Each number is 500 + 50 x the weight over its row's rms, rounded and kept within 0 to 999. Layers, rows and columns count from 0. Numbers have three digits each. The size before them is the row's rms in percent of the matrix's.

# o: layer 15 attention output (transposed), 256x256, rms 0.0264, rows 129-155, columns 0-255
# v: layer 15 attention value, 256x256, rms 0.0357, rows 130-156, columns 0-255
o129 111:445488446565499456510547441517527503555509438456491516420576468501494517547583557549512569529433420414538515535427549539572542532438503498536511360454485517439546497631541498365549514469508467471523485535411571460436394566468444518510520490468405447486524453501504465518471371589491567579580509545534556499490410533585518476516610503567534424440470512517451496522485545509555459507485494456441458466482614506491464505432443477338479506582524581511518449519493429430445465596558504443526533502523400479411450509470536442438404495521471448489525545574466542548498483581480463523478543561532572484541414581520469470524472507580494379485444466539457596503577479559504568439438536467494522538530483454512528538501549579501472467510476520484505543489476472512552494541502561
v130 105:495473526454374577484472463478444480482506517564572567469530522472484481461398569451503488459510443505458522489538454493591519449555478522529441551536507563477523490533408471557479523537412434520526551529507540561520405530525636484486481490503483432574430506446460489501539485480438450478533560507548484602514561502503400496540481463553509534504573498465504567568610505541477550463455522517517567493431498471518631524552494489458569492450405576471518462500524501521470319498477545519496583465435566397578487474551505496487442541410469551667592505457452523572462469466406456515537526496517503530493535521474502581515462527546521467506448422343599486518541500509486565470458537540489428498564555532619509485559496545456456556607450562476471482512501511546487562537431526
o130 101:597460505483524497515498450544546577359436454522557420428541579534510471462511497486510466417478531559610513450569496436532384568547556484567489522512539596439493461489463504580459484521389479431530589519369497535503504501530448609490583483488584541467582436561511523461549540510502410562490467547494548517472513612514453482483486521538522468474528500399515522520456494511549500402433536506526488515521451530509437417556445561543489544457506473583456546506499474540510420578480498485605537561496489561513550551535475514537384487527447512505468424492505439552465615445459412482524507504494546395470459483517491515534574517430544459479620495509492497471383461446464492611503462481510505455522389501463534528496505572512443473499497451490506522360438563475495586485518425
v131 110:479679446488440470587574578517448691505470476536549491485501528356464531531548546591486548338485402543539523435510569461442498493483487559485526464467554439450664504526511524485456514475526443425457489505532448485530498373516548473508451557474537526451408504525530495489405514488544501450515556588441504452517556526473500559443580486417558497494437395519557458536439502505582505448479480506418533550525534537477502414477537507483545560500508513544453482495484508470496586593555559518437499487525432480528538559512508570455529428528482499484513466486518481526442537573500530484545513480541536483473521499472519541463420555527463520427464466406472544455501571484525452489422432553519373536506484498481506551384528510497545416548532415467483441470572475478535528484485437
o131 114:512475462486510466596482562524482447433545472423489505518488459538451553440530502518410539496502461541488504514593483514463505428582472513492530403428539507561516484480453574526588438509493472553530517469503544515506524504480531448505515458605418417555465451527490522490530553539447478435378480603531506535527504554494492548589458496585498597526510489453521567355497436512450547532563444517483542382513488481511509462447482513491546555412537587501614462495501501579486482559496442462436539557473588495554455477546480572509591586431469469525439543473454525525570441403458447465604559441485409616454396547480499465505433469372501521334480446513545536492542481562454598443543503493522538389481562480606503503530458499517469493440520529543479447472478515542548469488490508
v132 113:483441545504484496445479474519649365505555502533490569544531482571494456516538458470535400441443506550523571434453469457491555508475479458420486508520540423402498487484446556507530507376575468496486534552482462541474473606633529512502570481466489482454456494519532454430551453542409576468506530558539526526522566491467565465495459449489505492527474505534512500589513514523438451513481553512603480537437475530424442457521609538468551396504424447577478447577583540604538378505491465517536499490455504522521434405508457498489447560553557485526586536533499491534410544533495510578513546456438473486491564564549496544529517468527616471504507571330539501512535465460477483548553521512590530411534495517587575448484462408471450515408425481490482522484483475493538464475390467
o132 127:514461504443473546483481562500509522442475465550610472535500534418517401471533534495501462535539513429555577527415565430558438465512630515475411517563524499472501533583574424490413469535513420535455507537421488487606566453563494576527488479393591554571523486479539570428482490575447443510362436412428521505539561482503415475460581506481438446534545437488545519409489541519479547498539464496475515618513500494499455477530487514547440455511545493440491387458510556514526504519559590581541459558507528558475568522497508535479501487448456549389520560426451452450496491493553463437499461520468462430448557440520475477512500558496472419664606505516376499554469463493495526422522467572450555458500546518436503475457559440498540519529547442458508551492598551500471468500546516
v133 116:476528534550519465494495453496508547507453552553514456546504500475515449551513507562516553521528506534553437481473434536433536537528569469501525553489436525640552476497475536501507535446572463558505470505461546511480472414525495457515583426460612540518564404481477535424402476460460456504528538427549508443526475484397496552497455536498484477391535549546468489540475418406499540496485522484452505523579513469506559514418433499483395548514586439394466489401466565511525552466435538450471475575523464380429494531516424540525546510484420508448361536488484461486536474539446480483496429513612489462485508424420454445451601505480543483527598482667516657565538534610528601536535544551491526496552486547496444543530497532524495479477498487498415594583494463551531435448517447
o133 122:419509436559554495514535534483488487549553502453364544525410474506494551585436434600495459524508485530507532498417451521447520527418515497495521406583459448510514556497581510582459506416448564518453534512548537487510469566504535506497453541544434568477475509517419530579432557448558456467589555603457437520511434475566511546482530409571501529468461532552505487410510596516494470492559437546498427456406480534570565481529559526557458545533484463461562543476526576422486414487416488523520468476458450482487467503437465452503462555603577376524539520576525466578571409481468439562518565479485525485598460604531462493477444529573481500480322461486453493494542507474547477407523565510384490533567426484475567510535469492440456485454465506535566454570524475476428525517510518
v134 121:529473448494564523482443659486477444515530432395532499566395402529539593480408502420521419411470530508511506529527534416478425500508576487466418466490507567520353588545479415483544572526454532419550580497469459482536512516499479521557521508490468459528673514567464497486590535502551500455515502471491509514524482557515445508504514512425452485511484533473621506535509501585466431462497456497550517437359443475452450436396448485561558437551452514513522397556511451525548464463491435504528510457535522442495530510442531472473504476507482467569562512617513443541631446473611559499494518556466531470493542466599568484522463501482491502506437491484531453507465538596490515462536442478537570542457474462492474495439477472466415491413498521480522476538579537463452498375537527
o134 124:567521551452544444424450489455570577570439521459541476491583487529558490460551532489580516461606485484551591456688501533517536566482512512551496564508526439580566401456521549454476561545503485530536413426525487451462515443582548452443517515469526490495498510513589398454509422563422479505459507526548523437480566461467469460444525490458409377527526517489521477511577472547528463514492552547476479501540601422359434495424509403492515486479549473531438510551478473494479558461552544545437557427544487543447603515516527513471586507474519569419459450417504484452447545512446492508570419544536461499488516539471454485441467542446477514510657536448522435448452466517472480526484381490565480515405438532469423478535527563534545561509496474457477542538508588473547573502452471
v135 104:577403505526422456468492610434418581484447477562525502476428480445604485516498533488553512594543506515508532444477524418504519553528579524541506538473582554435552535520508614540533607470520564501570562446478500481476583585509519534518575577559478407512511484511509506537587523442545498449607461491481509459478428451457464550433471475547602505435523523487478427535473520394393518568472361485507393622477586477482472503465471473524456471495592507470558555563480575536486526489476448503434630495560518534484510415520496408474470423483596536481537460533518433462585494483493519473478595488514497542441461490530450392489420490463525466464540490479530601430508477426591447584516474502529477469531520434446515442563487426473537509484502446480488506555474454499495536471436461
o135 098:542490454524497576510512601509470517565434557510568502423602452552459493449559479533483435539558509493489496436524409425399452562491511412415486528492437549510557473386420479456513556480466545509488536472468563497445430530584542449408572491500416684463560568450557525518508473495487517562403531436497536524463456494510554486517440526507451460548400554524460533443479518493542471582508416526475481416451486557493501553490575529575483475510496489420537488435471517515563403578503454544439500524548498559502538436577445437429509473512557470453604416525515514430499453555482554489600543494444477472534493523515432517537520501611501539559396420492475435461582522553540509490540532426448531469450582536428448505544528472489414501645473454516495505504536469416505487506540491
v136 105:563541513504561478454546488465587416507445507484513489562496492360422399461374553414596425493485492476450493477514562551481446461433524521513534412549436496500434381517455521505508504530514535448543450509456549578465422488523556525574513457485534504516463445545547479558516584540394433593510394535451571542533493424469507496438483441545478549507561456540472509480561471535522541511548549526495495502395579458465609499520500567556520489537513443477504497450515564490470474457477474457529490572496546512535441500448453473482509535508463453550513537534477461565541447510390408398462392539484436432530545421504522585469502402510460541503502502410481466544539437566462521535424496444539472525487511583490437440577459579537371643422455528580531463509454487443500494531555503
o136 112:515477571559427480498455470549557588540453571577466483472529576483513467525573536562474479448522529571585483518523520437586519468516522497518431460565512580538527481579427494499546435431459589512430450468474444438534496461505535514477525528536451487459521490378467492448427544434490505576415498577467477474523505524581407520424503446545467420445540520478539468528497558466551550479508511488540452662456547554427549408585478601464493480579448484470434589544529446477451500490455472580484467558525518452500496604517495493531408545559517514564519529505429533472434526417491561492486427510460483517590565454484532480542462522438477433521620492549586557341428555527499530445468481498499480505583520546422518439447538587499377494481490502508486433510482495416458601504487532
v137 096:590536523439514504529509444528496556432479526493490473508469461404578522484600515490536427454463495438543478536533542607443477531542549509468645495448472497472512481519510494518492539447454425550541558436532509501541426575498534495435482499587495591441442528492454497542531535491349446549449489486463550528512516501552471476440506492508527445531474509442438527576393489450499542484555640462493522485491497422534631462548524506547465445452526614517438528627392497532552476552479481489520584493517549473479483412565466551548466497670543522485459522505468583536553499567474491464504614414458506508446463587488436458522493435518528614490481451522471619479477545454463506474476491459447491591517429499533485504492507530614464538609505458484390547472466477583470502493457488
o137 099:476515446491545539551476501555424486475416498541494523442454485524431494444519541590526530438461514368477496469515481491518443453503458441503561487413498537431362427450498454593534437434471605521471567569396510488486516471526486548510497543518416570507551515520521559487583621521523531509549522520449488498475473492477512461610546451574538589513504535551580456468454503522438513534420464532494485514580430592501476493523475527584416483533520511485449502528491423501436473556444520528474474488344412589489450467501471434519481499466479463526631433608487429442451593485419585534550545483540506517494451550536534537463477546548432381439526552547537537511565416554548621510547491467536492537460548426540474548406472453496458510477513485461514476432534445537550402458486534
v138 111:567602540578346507518545536549555557565536570486425584500540498476502451457387484547566570583475456459504534384512474576471489524482506531431480496498495474397518467508504483451478433519535534483447460546551470551457524544531575472461499517461532554486493453513515482390500391492403562446436514502527559534446470497481496480453390464588532543546486464507455472582516554489322520509582428481537466439496535496525438483516532488532547520428479486480557476463554560501479570490498470405444450444525423537516531486477446474523543497429553565557502548341426428428472519592490428436530483530502494496459441487519485565527444529474535481479610500410470480479555436575477497579554501468468585515507442501464482522455499569465498524558444536481543476525460604512458397536590535
o138 120:537546490414555507515506459478484528482465552535480538597490401551670470576492469509412488472449513488525527438418596483494541460569552513407482457480527511494518528496486550473491490503502491402438462552403520532548498521516511551522488482549457480493446527516521509509432531518524553546434482455467442498552496450474523452489533473492533559490468428478529508518430533428567482463543525504488468577528452530555480603483524668491511468486390487489466540569422555604510537442569442533519513488517610484493507437578560568392552516556474530436567504493442553579526488432564544649485436500429511422488502535535449497444548509503471417452582411451429539538578518492495522533496532555440436454546566480509563522579530449418498473465516432514440426533456427411484405378455528
v139 102:572536512504494492462514497500467500508489441562482518506555500489475481382590479425566530526510526497540499527480475383541418473487413524589633502467487554519502561554433445550502509523466608482633528527453576542441350568568536584594507552518474476475478513471472516432524502474513490445477454548455605522537502547474416491479495422402497505452477489520484472533565504575394492529539481541541475564456439479509530416590535436516431538610555556349442507429470580479534478544432475491486499558421551597425457487447547510519490481510467467453429518570600539459478509574460506496481527410465498414523549439489544515463388553475426527507401512428536499487451486525464491480526457490519469501491466479512555521461403526519445561556473488586507514544510487504617560567498495
o139 107:557483442494528580434465558573507471560495527558531459563571566466576512537589456566520506489537512577510529391620480520522447543546478490520502465481506547523463485418511485622493499440457528490485521501476457511532527406517513509386513499392535427489492519487466476582507471375499507522424479494370588477610481504508459504478468487527485494417468497467522460496552556508459520480402469549580372408481588490472513463549474462614447578478500497508562524507510544465548453546457477508513468533429502486530478496553471508490510445451502563466483546561486437384467508491522459356604414574500543535577537477574458508501455556467467599535464490520574567407403558532537562519504415499454490551481477568514446476518482531582503593490492431524501409567579475460433547467449468
v140 114:490553528469543563511472509444529351532476492440531525560449440548451579508455526468478424449457494452539541532482484394511513468536593504549499519389524600524447522519546482500492508565455532427532435471459490495524537537492493486602518559497435505541559440579497583516603417557505540488544459545469529552505444550605510425522471457446431496493498559441574564423483526469498473442444533522581460375452468489504438484587482534573586483567526485493487476550384492513504393513454430511545457463581462548493490552519480446510511504509573504519473512518528515518640494535615547520477545502448541553613447452476468567423543504549541517465409585409528392465541465521496427439550495443435596528464528431500528476424525489491533552539463493565508456460604525491482394474455519
o140 116:553519456462578473417422553459530508518513600493510470519536507486572466566541514485520527376622539427537525470537430470586527544472560567509424543454497500539497440535542470435544641495542481556468410484437503480511479439507526503482494505448572526435459577542510393477551554512417496495472504529521580446501487446513462443424530580506504417541492502554527473570539488462507508480400573553512463549575600417427483509498448413472475376460486493554419502519443472603538536426489589519466503436502518465545565522550480513500572421438484546480478411480434495419463636526500508514530468558475517541452618532480509432488588433504506447504555499551497506507476447554528477474542398539539478578429457556502407546512591494523520551505499568400409472517488541486486464522420475
v141 109:619487545489478469452447440465487462444566425520491486538515477541455522441471542449519523498503506566468517447497409390529502481555574516543411555568466488421429530480517558536585438569499572524496511478486502513501483523523523518576459565476406496616525569483524521488482471580567487428493430460548404474542480473494427566477521418550521580474484570545407477476487596550494541394456582499555534477536460439545529598414486577548520443584433465458441457526414495566551432553475533483457507518455458491553476427547587436500419496501559515465516411466454528571471443417506441456522483555501491552466478484494483528552547574493499474506448481555506531369524542462445632522580575480503471530487469511568571484486415471454535478554480544443614486438472558417439436510597502
o141 101:632479536454479541445500451456534565471404511514413525460536485508444513583483462477575554522504518394481480538391485495534486544475505467518440539452504465481456476472551483551441562535495474539484515539352395504506490476474515507420537525447508513422433465504394547543469407494465491496476555421490591522507502469559525465477478562425426449524476472480523481608570468491548510528427446442484487515489518549543470436526503497580497428440503513565569531458490558586498405537575485597524529482544445594455625517565462456551464545578495525553521518513568582607402587469424483458478440471470560489426561457432512558550527534427489486524475493488552539537459660579534505472456487442553500553408438568475504545561577493484565468523437525486397536477496450470536465485532452
v142 109:482375443510473518515532497443555476480557430520499453519489483571418437505418567435537527396483482523518524549511479482446463555500516518499511479480568587552437517515518542485412548595534471514448509490487478512485558399524589551448502563487473470523509502539600502561556602486482533564441525544473457486512414517554426583473445520466563501456486494560454495495498497484637483561552475465568468510390532490524551434534452457476489523565516453554443463575494458462540517446551527583459379470587567627524472483497463456515479550551501460532440557556461450575547543547501521476525472539493548508480496509524516598472437556460430480534466485493489411459544510503453584408528553502525542472599611485483422435427504601475418557450450559619501524348424542480493529417510464
o142 110:502614466583496436495485490506520561546443514497485519496491554483508490471523457578473523467507629496513455496558448500491521596558554504492555473511602473487462421480502469437556490502438586630495462445446429450445546440602627444470489527452411482465545553490494440499541420555464524518467451511430571481485545562645388430499454479463476531527575443499534442500557522515529487501547518561507514521463560400529513444413510548479504496519516556557493564483539424550460474534561477415546584496471397446463479548498519615492555513556510581517513489509537460513434542468542612470487420562482492471501491440480553442493514441465488407444574441518460480437535554482495508445480485453516428524535528458446397443467486481566454487530443481437404394492495585560433594551592521
v143 109:405496441532460438505465551540566574557535538539482547494421580458533488549419428565545493442500467530441482490502505501397519488543415513409565432473484500437433549443506466523519530432511488483556489506459577417487425545505477462496527499497457551470440466390541577436478457447489588409562501632511516551550544525475573514562479472493513492536530528505487511476533443458509443492540474484491474526568545527458481511553530501541515523679479473500525496466465498466538621547482486540409458498462503402440541568540538527470616381441560530476537554408571436454541495449472568522542432509597519506499468392546497333456576527540493537437449512577415544520570533483536540489489487519525463463540520530514435487517533455497461509465502463623516524492518497523533534405363497
o143 108:426560472530520527463458548508405436535551565568450546552599413540540494494516461490545332594465433526496519523580509489451447498499481479450403438466493408504587488445521563497583475424559552536492499530514533444566526529554480487547535482519443461485457448526447516570504517507506477459452576573510447444505525444472476445465534541463446439444507442372483571313496489476526493477595511563451488508429467487549539489442506472463485547487664483497536510544524480534591476527485567527527456535528491430536450552590481523443464489509445544554457515587462447484556460536463420576590581518469506521509523522485437519458466513582550453531395495476516466518475445527434420549473555524358531484448491496545585495513567425511549532502469529454521475595542483497555433552551503
v144 101:423476534493530547500420533530537617507549486493479525504513479402520425491484536577498507484453568472452445490504530439591399507520506475486401506465575560504453532489523484515531545481567465519394474524535519492508479380533459579538525550576413441460414510499510509528415435469556502441587509459500533518561439511408507518465438477479529524487526533629517513480440552475514466539524486503536506497530566503577506513478483561556496474543421460527428457527494464532413424394550553530547452429489472591490471523473454500521536525537388446499614451388469513570497371562328603539507482528514578473526500387497482549443464480538489470451503382511552477525502573460544517536539520477542391499523537412529448534544450462517431509524536567485518486384565515517430460428497528
o144 085:587506525562484499570478504492486481498512464456535486515527531511480547440553483521492532510523469495575533409509506512393520486559533513472500452585516513448522443481621562487550627542477595523449542524420449451497530487543574465441568470526513497488517399498423524530544438539549476444353517581453516467448522472554498513493503478539421509504511512454534476410528471472459506499533475610473467459481443490486519329429585519465518479456519421609560549468498499625520472573433476502520551507573412483527515429611587490430539563569481507545549566528554522580480490492467502515520570505469471517399470548462506434468590552431537432433466455469504459483474456412463465434405473483516550496455566487549373496425596473521460514613447619460456515541451505490506541494510530
v145 107:490466514526459530404497400524516461439495494452467431499515559448574540581460574580532551516512444487526532602465502596432496494503483476437488475550433484587591579527525471479604467537553447584439465456541476560473474533466491521405474438556479561543464540589481498443466512517508476541502499493508465584511534426526485558521491455471466477501530440488445527587382439515537516536540505520465396547545522514554512536453482481455421526419441485443419476565510523470511589534489531491446581564496463443543474483438443526529504445397444433411400458465418532503490481498394486429537529456569431515396477497512454508523483525519560513484536530521394630553539489449555562577559516475495504514396499505438465506510481547534546557602526455437478474613589475534503607484378460
o145 114:461450512543532523518551504519503461461495462465497512509436439531504529477466492535538457474489487492531543485546608493412455572561491470494544451618504438550390473494450507530527445417513565565528475468472476502573584489459530526564452484565462496526489554476422614545477529441593497536623473486462466555535396545474532477620462432519521603528475485436506502418491515469479472435490528488484507497523391539544493519605493493490498507461444480459507458478569539504517402536443476582447427446437526504464466508480553464484447515495571433474621564566631456561504442522529452529512618435439517528551373572577538521540485540570525491516351434473541536512539419515519446507470441464494460452568510484479494536446555455438422444474419496550489591479586482546522463419482606
v146 114:405436530554403404461548544501511601457494550478477514515500515453504465544613464530459435533500504411509404473483543497444370566495414459532541557536515561496408386579452542501494456450575563477469523526547546502544517446492507517524489472502549441511457454466425524567540548533383517536463589568507513461531461456458581532441569453519458489529560541481422507444443445425466587577556453432429466488576605523496496490491597363471518523448480492504492438499534510483489512485534475427501456522504491471461605457642530590542479460474470442570456454396578498506479454448412593575498490430490481594462568457464494473488509587555521532542537422486523523548518516523567509463543466524514385466551515454488442424466543527546514435483467497468471467439439544488496482488517522
o146 116:466498472530494471489514547500521565584465535567510522473422523466482482502496520527433518573401541466460501505432510459461535450442471497465513412566440433492569508500421492461573437424512496422490423488507507464511493500476459503551520421577435511488555507508609470521585463442560517397509520554416499599501474549524433594646492504550527565468590470520467436437352469471527415476507440524539452504456458488564503454450511536479416504551539497519460496439442499583610491558430474522423577578584425512470482466514571468442537576547590640459500502534555421543549461489427492568468491553488517468501538562516503530505477590479490417486387481435396544503513523410530534560526648471485493445518483419535486542477511498489433508520451530598509520538564512535472510487526460
v147 106:549432391450462510521528425464553407489489447446455504500548544501465436488507553474462464495519396434520513443443512474512647445499490501508551559489469511537437600467485487538542480515488497495481476536413491498534569470480407501532505546475463512444527524541526547457522574482501505508536338444527477481541493446507533594534493394463588493559510563427510622518508490536542566465431479475558548514486436464548430480419488497524493422528420486459460466624406391421453485562432441464511521491458513519508598591402566428489569552609434430491474467409536537466575543494475523480503518559491536538518460471460482522499480460466491527450349531562509517570538469515502465494496511579582462455464574591423532428520500453496467604494531476538552503549575472474518467472449402
o147 109:503522518421395445511414488586463437436570493473545486509536519564469419508420540513597524486541503410467535536514455529490503547499521560511498539494426473510471462416490581515482490484511591638539551511511490472527495481510522480508442482556507523448496632487347452415416507497564560556494497478449555532476519503465473379503467480339478430543451542500470480470493479635531515517529409493499502616582506457477497510528531493487507386493503437607446572483536526460521417482481594511531491505486479477443525535508492447531478448537560414449606550479567548406489516471479467436599561559460529505549583437520545478512471504472521547491477533547541490522460544467520404479504393463521541491507427567530498600454608502548529473451543605465416553521519514566494502534555489
v148 112:517537477470539463550512489467435600592547530529498530497507512543490534532622561425394479568508597502546521476518533486456532501523394558520584461479504499447660453494511513470542495483471435530479593525563484498538460485524468468442464499489474443488426492379461444543403463407455517482464506483501434509538439480503540473543545551550503453477545506472506546459398390546512514508498450437442509566545528527554517472486487323547444583597579557480570483369436475482551507467572538502482589526424541471543555519546517518468533542443499595514574511525539523505533500511500545470500529542441457569460499543492525430423527534545482443547605525561423576475454439471514424539454462557456453577434509431510544521438545571565509524486535390477461438509454445534512576591463502
o148 110:401583467614508549534552505507456375508464505499480435505537491487540563421430492452499593459376419553469493469585512528574498527469444437542522437442479546546495524486384488554554574504562458444520516465583570591458526578426403460559553415467464515593536481468596506553622546404427552479554538478484472562467514584457527593493522476561571557412479527506426518449512464468380479496499517513462534514407446556529477585479435537458499593536529627568519513509456528384527512517436510462490510497496483485512479450499522462560509499489490433516451491520497522496644479512494482459589550482510544485475476450441488489541464448572485504431421553466506382583469483490479525558455558523505569458470507509528480484583420466506541511480472524518480532491469449486520491415498453
v149 108:444499499464490535533483423516483541454487435428485468492525560524453543503432438533444561461449529425495444484517466578539514504519532506443519549482503512539492486448497450581547523472519494600450419469581555485501519467489433518475456512532552547548434508571466477553466405461529568517522486572463503489505492506618589553522514624472428438392518559512488557509459404507586537524469488460496587552468574429459492460548470488426426514542476500531552527422564479505430435463434551562404573589561523393536469527506425554516586477548510543456504475517427549524464455444475575448465521457542455545448555428512476484563404589504461542470458508524510522406549465569561530527475476558536511629612536529448353476461523441454514450531488440584483538493608499525563519517371472
o149 105:446549433536552500558477617473545472477479575615504547525397530476382532495467470540498521421592389521543514500448514530445535521405437493524568497459494404447487425417521462520515529550479610527527515403472584429577508522450502491519516552540457518440511462428516509497524504445538498443494460469462574504539531500459472555585471420526569578476480515488475528379501579484445479506463413469450520532541403453565596451567519480475481478442579461507493506492541458513452437557478538442580482552559488484522530598531545556488531511557509451529403483528548501491564548606516454531412584421438546502525442514498464558506534457503478475457452368599509557452471481456447429477541491502518472461488475511578483606427467529453424456499443553428562555504528571605444477499543510
v150 107:484554450517406589462513530511454540482519518535437504390548437512546560544530420510529451475574498443456491494523519528526441439492358544530581482527515445442519432498436420362524412457461496486475493578497427457470448539571554516426535519548538560489600531442515475526356558474421535534518495562531550455487558500492449496491528459462539537527492391419546490526533485498536495506488578467527548476444507512430477423430508508483391507488488498520556480556526573529445493533553519508509511507447526522417494561555463506439359523478531628550367549500440554413476483539470476445507420475448446479495562446444414539465541527534552498619481601485436454437486497507489462542527488531452386501479424475537475557474444514570462567520479439473497418471515429507495500525410575
o150 106:395413574440569490596507462505477406443462495499478464485508400468538468460511573501420510566439470519552529480557510517502446410503473500564543389506573499503499464547549430486494385476555478451493508485463493595401530493483467520519552459482492615521496457474482483530549504558481482499564508529473439603590530399478532520471458412583483554450487422450531481600513501493473504470473494470578571578548413555566452505511494486467459556547465494493451461496469495500523614517515461441483458528468591496538399562515499426494475472426486553455553493438492475537507520388568441463601479511448536438562439416560537573476500457548473525442495569551503647595554524502429623541495469443472477504533431519530537469525476511471603485497603513492646493504517471527470501459454485
v151 106:500457526535480474505494523531429570508491497574455413576483477467497646480592456496565512568549415462485450484580460585431498534563459511553586422525480452506504458446531448506516542445538486558586493542522531490478525561492479535515503457442460595503445509542543399510446516464420575527487533497590600515545545518520488505476479474528448455426438482460454529494535504433486464572475464547471482451481510450522499531372512525501453498397576425545530507551547588468471647500502513580483559439590533472404568550552476545498555333492469516512502466469466467503548514587394447448492491446587451497369489510569520462531478499464439486476600470404484488525517554423545481515536460450579531512489506493427502507438507475474586423463510415517483454411499406537416489499459466
o151 108:487493534545480521461548482434455450454511506470486556508507434501475578517499508496465454541501522500486539467646512480437469489427569549431556427369459373448578448465459484476491498570532486508425514527388553502493547535442468525456535495524531483598444493396496551546508498476562492505486525567506485547469458457497557454588500444498472488528561542493446483527420459493508410520524508472457483484451447521528481466397587577490488583485497552340505515509521464519427540444589382489487467531474523559471403542480531471444565587551509481500512510523492566571535425586556550614547555534436527561510384543567400562547572530433553449575450433519481486468598488552509511515486588476413470492484624460522492480459474452479464513585521491552497565473489502537487373437518518
v152 111:421559567561407480454586428476491613414566473551488503546472551404577535517621478555504550527517545513518477470425442420506530517577500422544479509591450423477507395518434551531548470516521511552558540562529533579431406487564463513378516514461555575520439481481363518489434533556419402465487505440518577465496573418504465570471550555482502452436517423444447479489461431456440503512476392445482481456573528515476529488476510392499395416485581444492515500423523530524529601549570549537532583513566466517495494424535431468491515493464496527548469520503455488533356498516511459541519432437536473512488516495512476409441537499470603523504439499554607515525530512503467469508533490443517536500530497527498508518570472507434484436634515478536546474506518525554490532477471506
o152 123:458450496470571552464473542529488492488474400480480456464473508470481509522462452487492471523433501546472501529377527428414438439424532508372512408579469508517480538502473511553480451425507420489528505528519548484604568519466503509449557502499463515487596513512576573499504547440558487474548420574462554540575463518538583593535536413499506614493513517477506493495489486507502462488474450510498478444414478550564478501514458511419479555558521476417502446527504558479538504570502414546468409476424512599560480509538453441461459545595538568488522558578540420640545572464439518552510466384545501477574476548542434484461492555505418534543458359446465546503588553505461485448579530433396566519573506500440549527564413478463539516483500484579592565477540474575415424502517507
v153 105:621503509482514500453424466485495515471560469444454518428561475565502491415507501464462503528540500478404521496479444497518426504536451428621521489502524577557575499492541516535531460490459591594602492578457525400506467496477410598479459521504474588532429472412517452471595513459537514433530507394495511406499508560519489566478385431529487530510452502503506517522453474445447577530500462543447516540541434548500501520440446555567421562538476568517540560488457471466495402584426579494508492466518451508398548439494492450500536489546586496438418472546521532508520530532599425343510514583538480551493500545510597575490569558544408525541470438567516478388467568473512609513552507479457462475492404541518480538572450525559519506510505422534502454537499440513533549462523394
o153 119:531548474512516601527487542559464569453494515567421513437540520531509452449473388496524570558448468462488532507543557495542517569509428503486565561473441390418471547429520379475450543519498527527530553465494550525364470466446530558469519481510450513515480409549434471545482466423501502486528595521491510399453490436563577469473373445462500533423450569588446454572533558517529447559463560531546401440547509588558439588497531442541542507486514539459500577464501578441460493501492429477508506445493466532428513516518513478495414438533506443479525480531479592440465475484460528487473440546515532460557398510544535527544572566527518556402390560567604565496470556554401531489463496456546498577494415494488514487478518547505608490523505548447569455485601430588528427488485536
v154 112:460445522505509491459524426492413497508586438470545479471551532431495409454575507504465541463523590455454443445469538600466457514535440418497588485500525500439550579477554433546559489503535554571536453551476491497513540538520467549510496434508545417509552489479483465542430533410445560520502507445523468492565445449439501531514497492523620473560566615552436492406375433520523513482494459478447477522462565650547462460431454467513480524642571610461568527493509530426458556556552542527506516457535521397447460506515460531491609494453441472485445492566550503514428565543472533506456443491432475484486460407501460425545537500531461476457468518672491473519470493507529475582499410494478443583558494541468412504521519438539594489469489419521502488502533478627498572539542515
o154 123:460543493492485524463465485546460439524482495558472419552482566543512521505439504516516540608456438478463453450518532516537539506437419469490508481514455477527544522514519493501585548523584503506483481481590503510430463522485463550496623526509338508529502501429483467591522433400595559452533496501391548460498465516547577612469441493579500559419480516555433446479523474516537480603537504555440579525409501512516585579530524430455475543541570563569426507492558402426486465477438503419567469515572493504434460476535496431461430547504426474496536629523567516468497389514554494527494479435544480562553464495536425477455495447594503493490308460459526449470427537430510470489504608484513542486524515489554521520494529481483398438551480527516578567529505479591460490431566502
v155 100:487462488511471515532547412529457544573485538499503503465499510534477484543530477508531443455548521370430479446494541494421418487423412628514487490521531455439482568429559610580489549585577447526409484516477523554558512461559499503605553579452539526480519476498527528437552532479594474481448491502494549511555517503471547556450511569574441513444482489550493500473489422513455503471528485504561488579441553478540485482498482567478415526484440502525422476514458426604486581551464418471472499489486419533511434501383518568466423499517429545484420561458452620426365534512509507479487524450567539480562464515570458527492493469468577525515502526630466607514499414496484503442518458446588400417501462504432477507481445558587507531460452458464576590487488576462516529469552369
o155 110:446484476462451582511427508547563533568520496463482440564529527465488515439433506525568423550450387412479426477502519465454484368641499491555461457438565467508548439487493483508545515469541483495522459473571490511477515476488543441482450494546484484500511546492410512427422444433430569494518512445484544538486542528458414355507534423537496603616405598461555522459534524458539415520514444502571562518555555511599513426489522510498532458566439519522526420480490478504493498497468552518465499616471528454504431462550534451569501582518485474384469551507623490534544409496478476439462554448433511494481503438538536486565431541542501526461553486479535493512568530443613573486460519606405503562609546509508531483567453467474486488504559527435510488640520528466464538457500552
v156 106:384509431400592488541509615435554470457473554511486513484514518479471404536571558459505580433385488483448467531526466509461514586498598574471438497516482500551538526505605577499475448511506521480557459481503450560454640411532440459516521462483453482537428512613519554543573510500502515542505487546544429530544465524555474495468428476492496560477573555516515453484517495564523370552497444461437504532526492480391472553697529443482471491368538484509527508517406468594442441455496570471449477509531533432468558531553559502479493582507485449492514483581553496577543510555512537488494594529468553495552548498461498487530469468479540468493568484399444557538515466597502495519499513545542487516467482521495511541490430543440402580445581547484501498531537446530533427436618511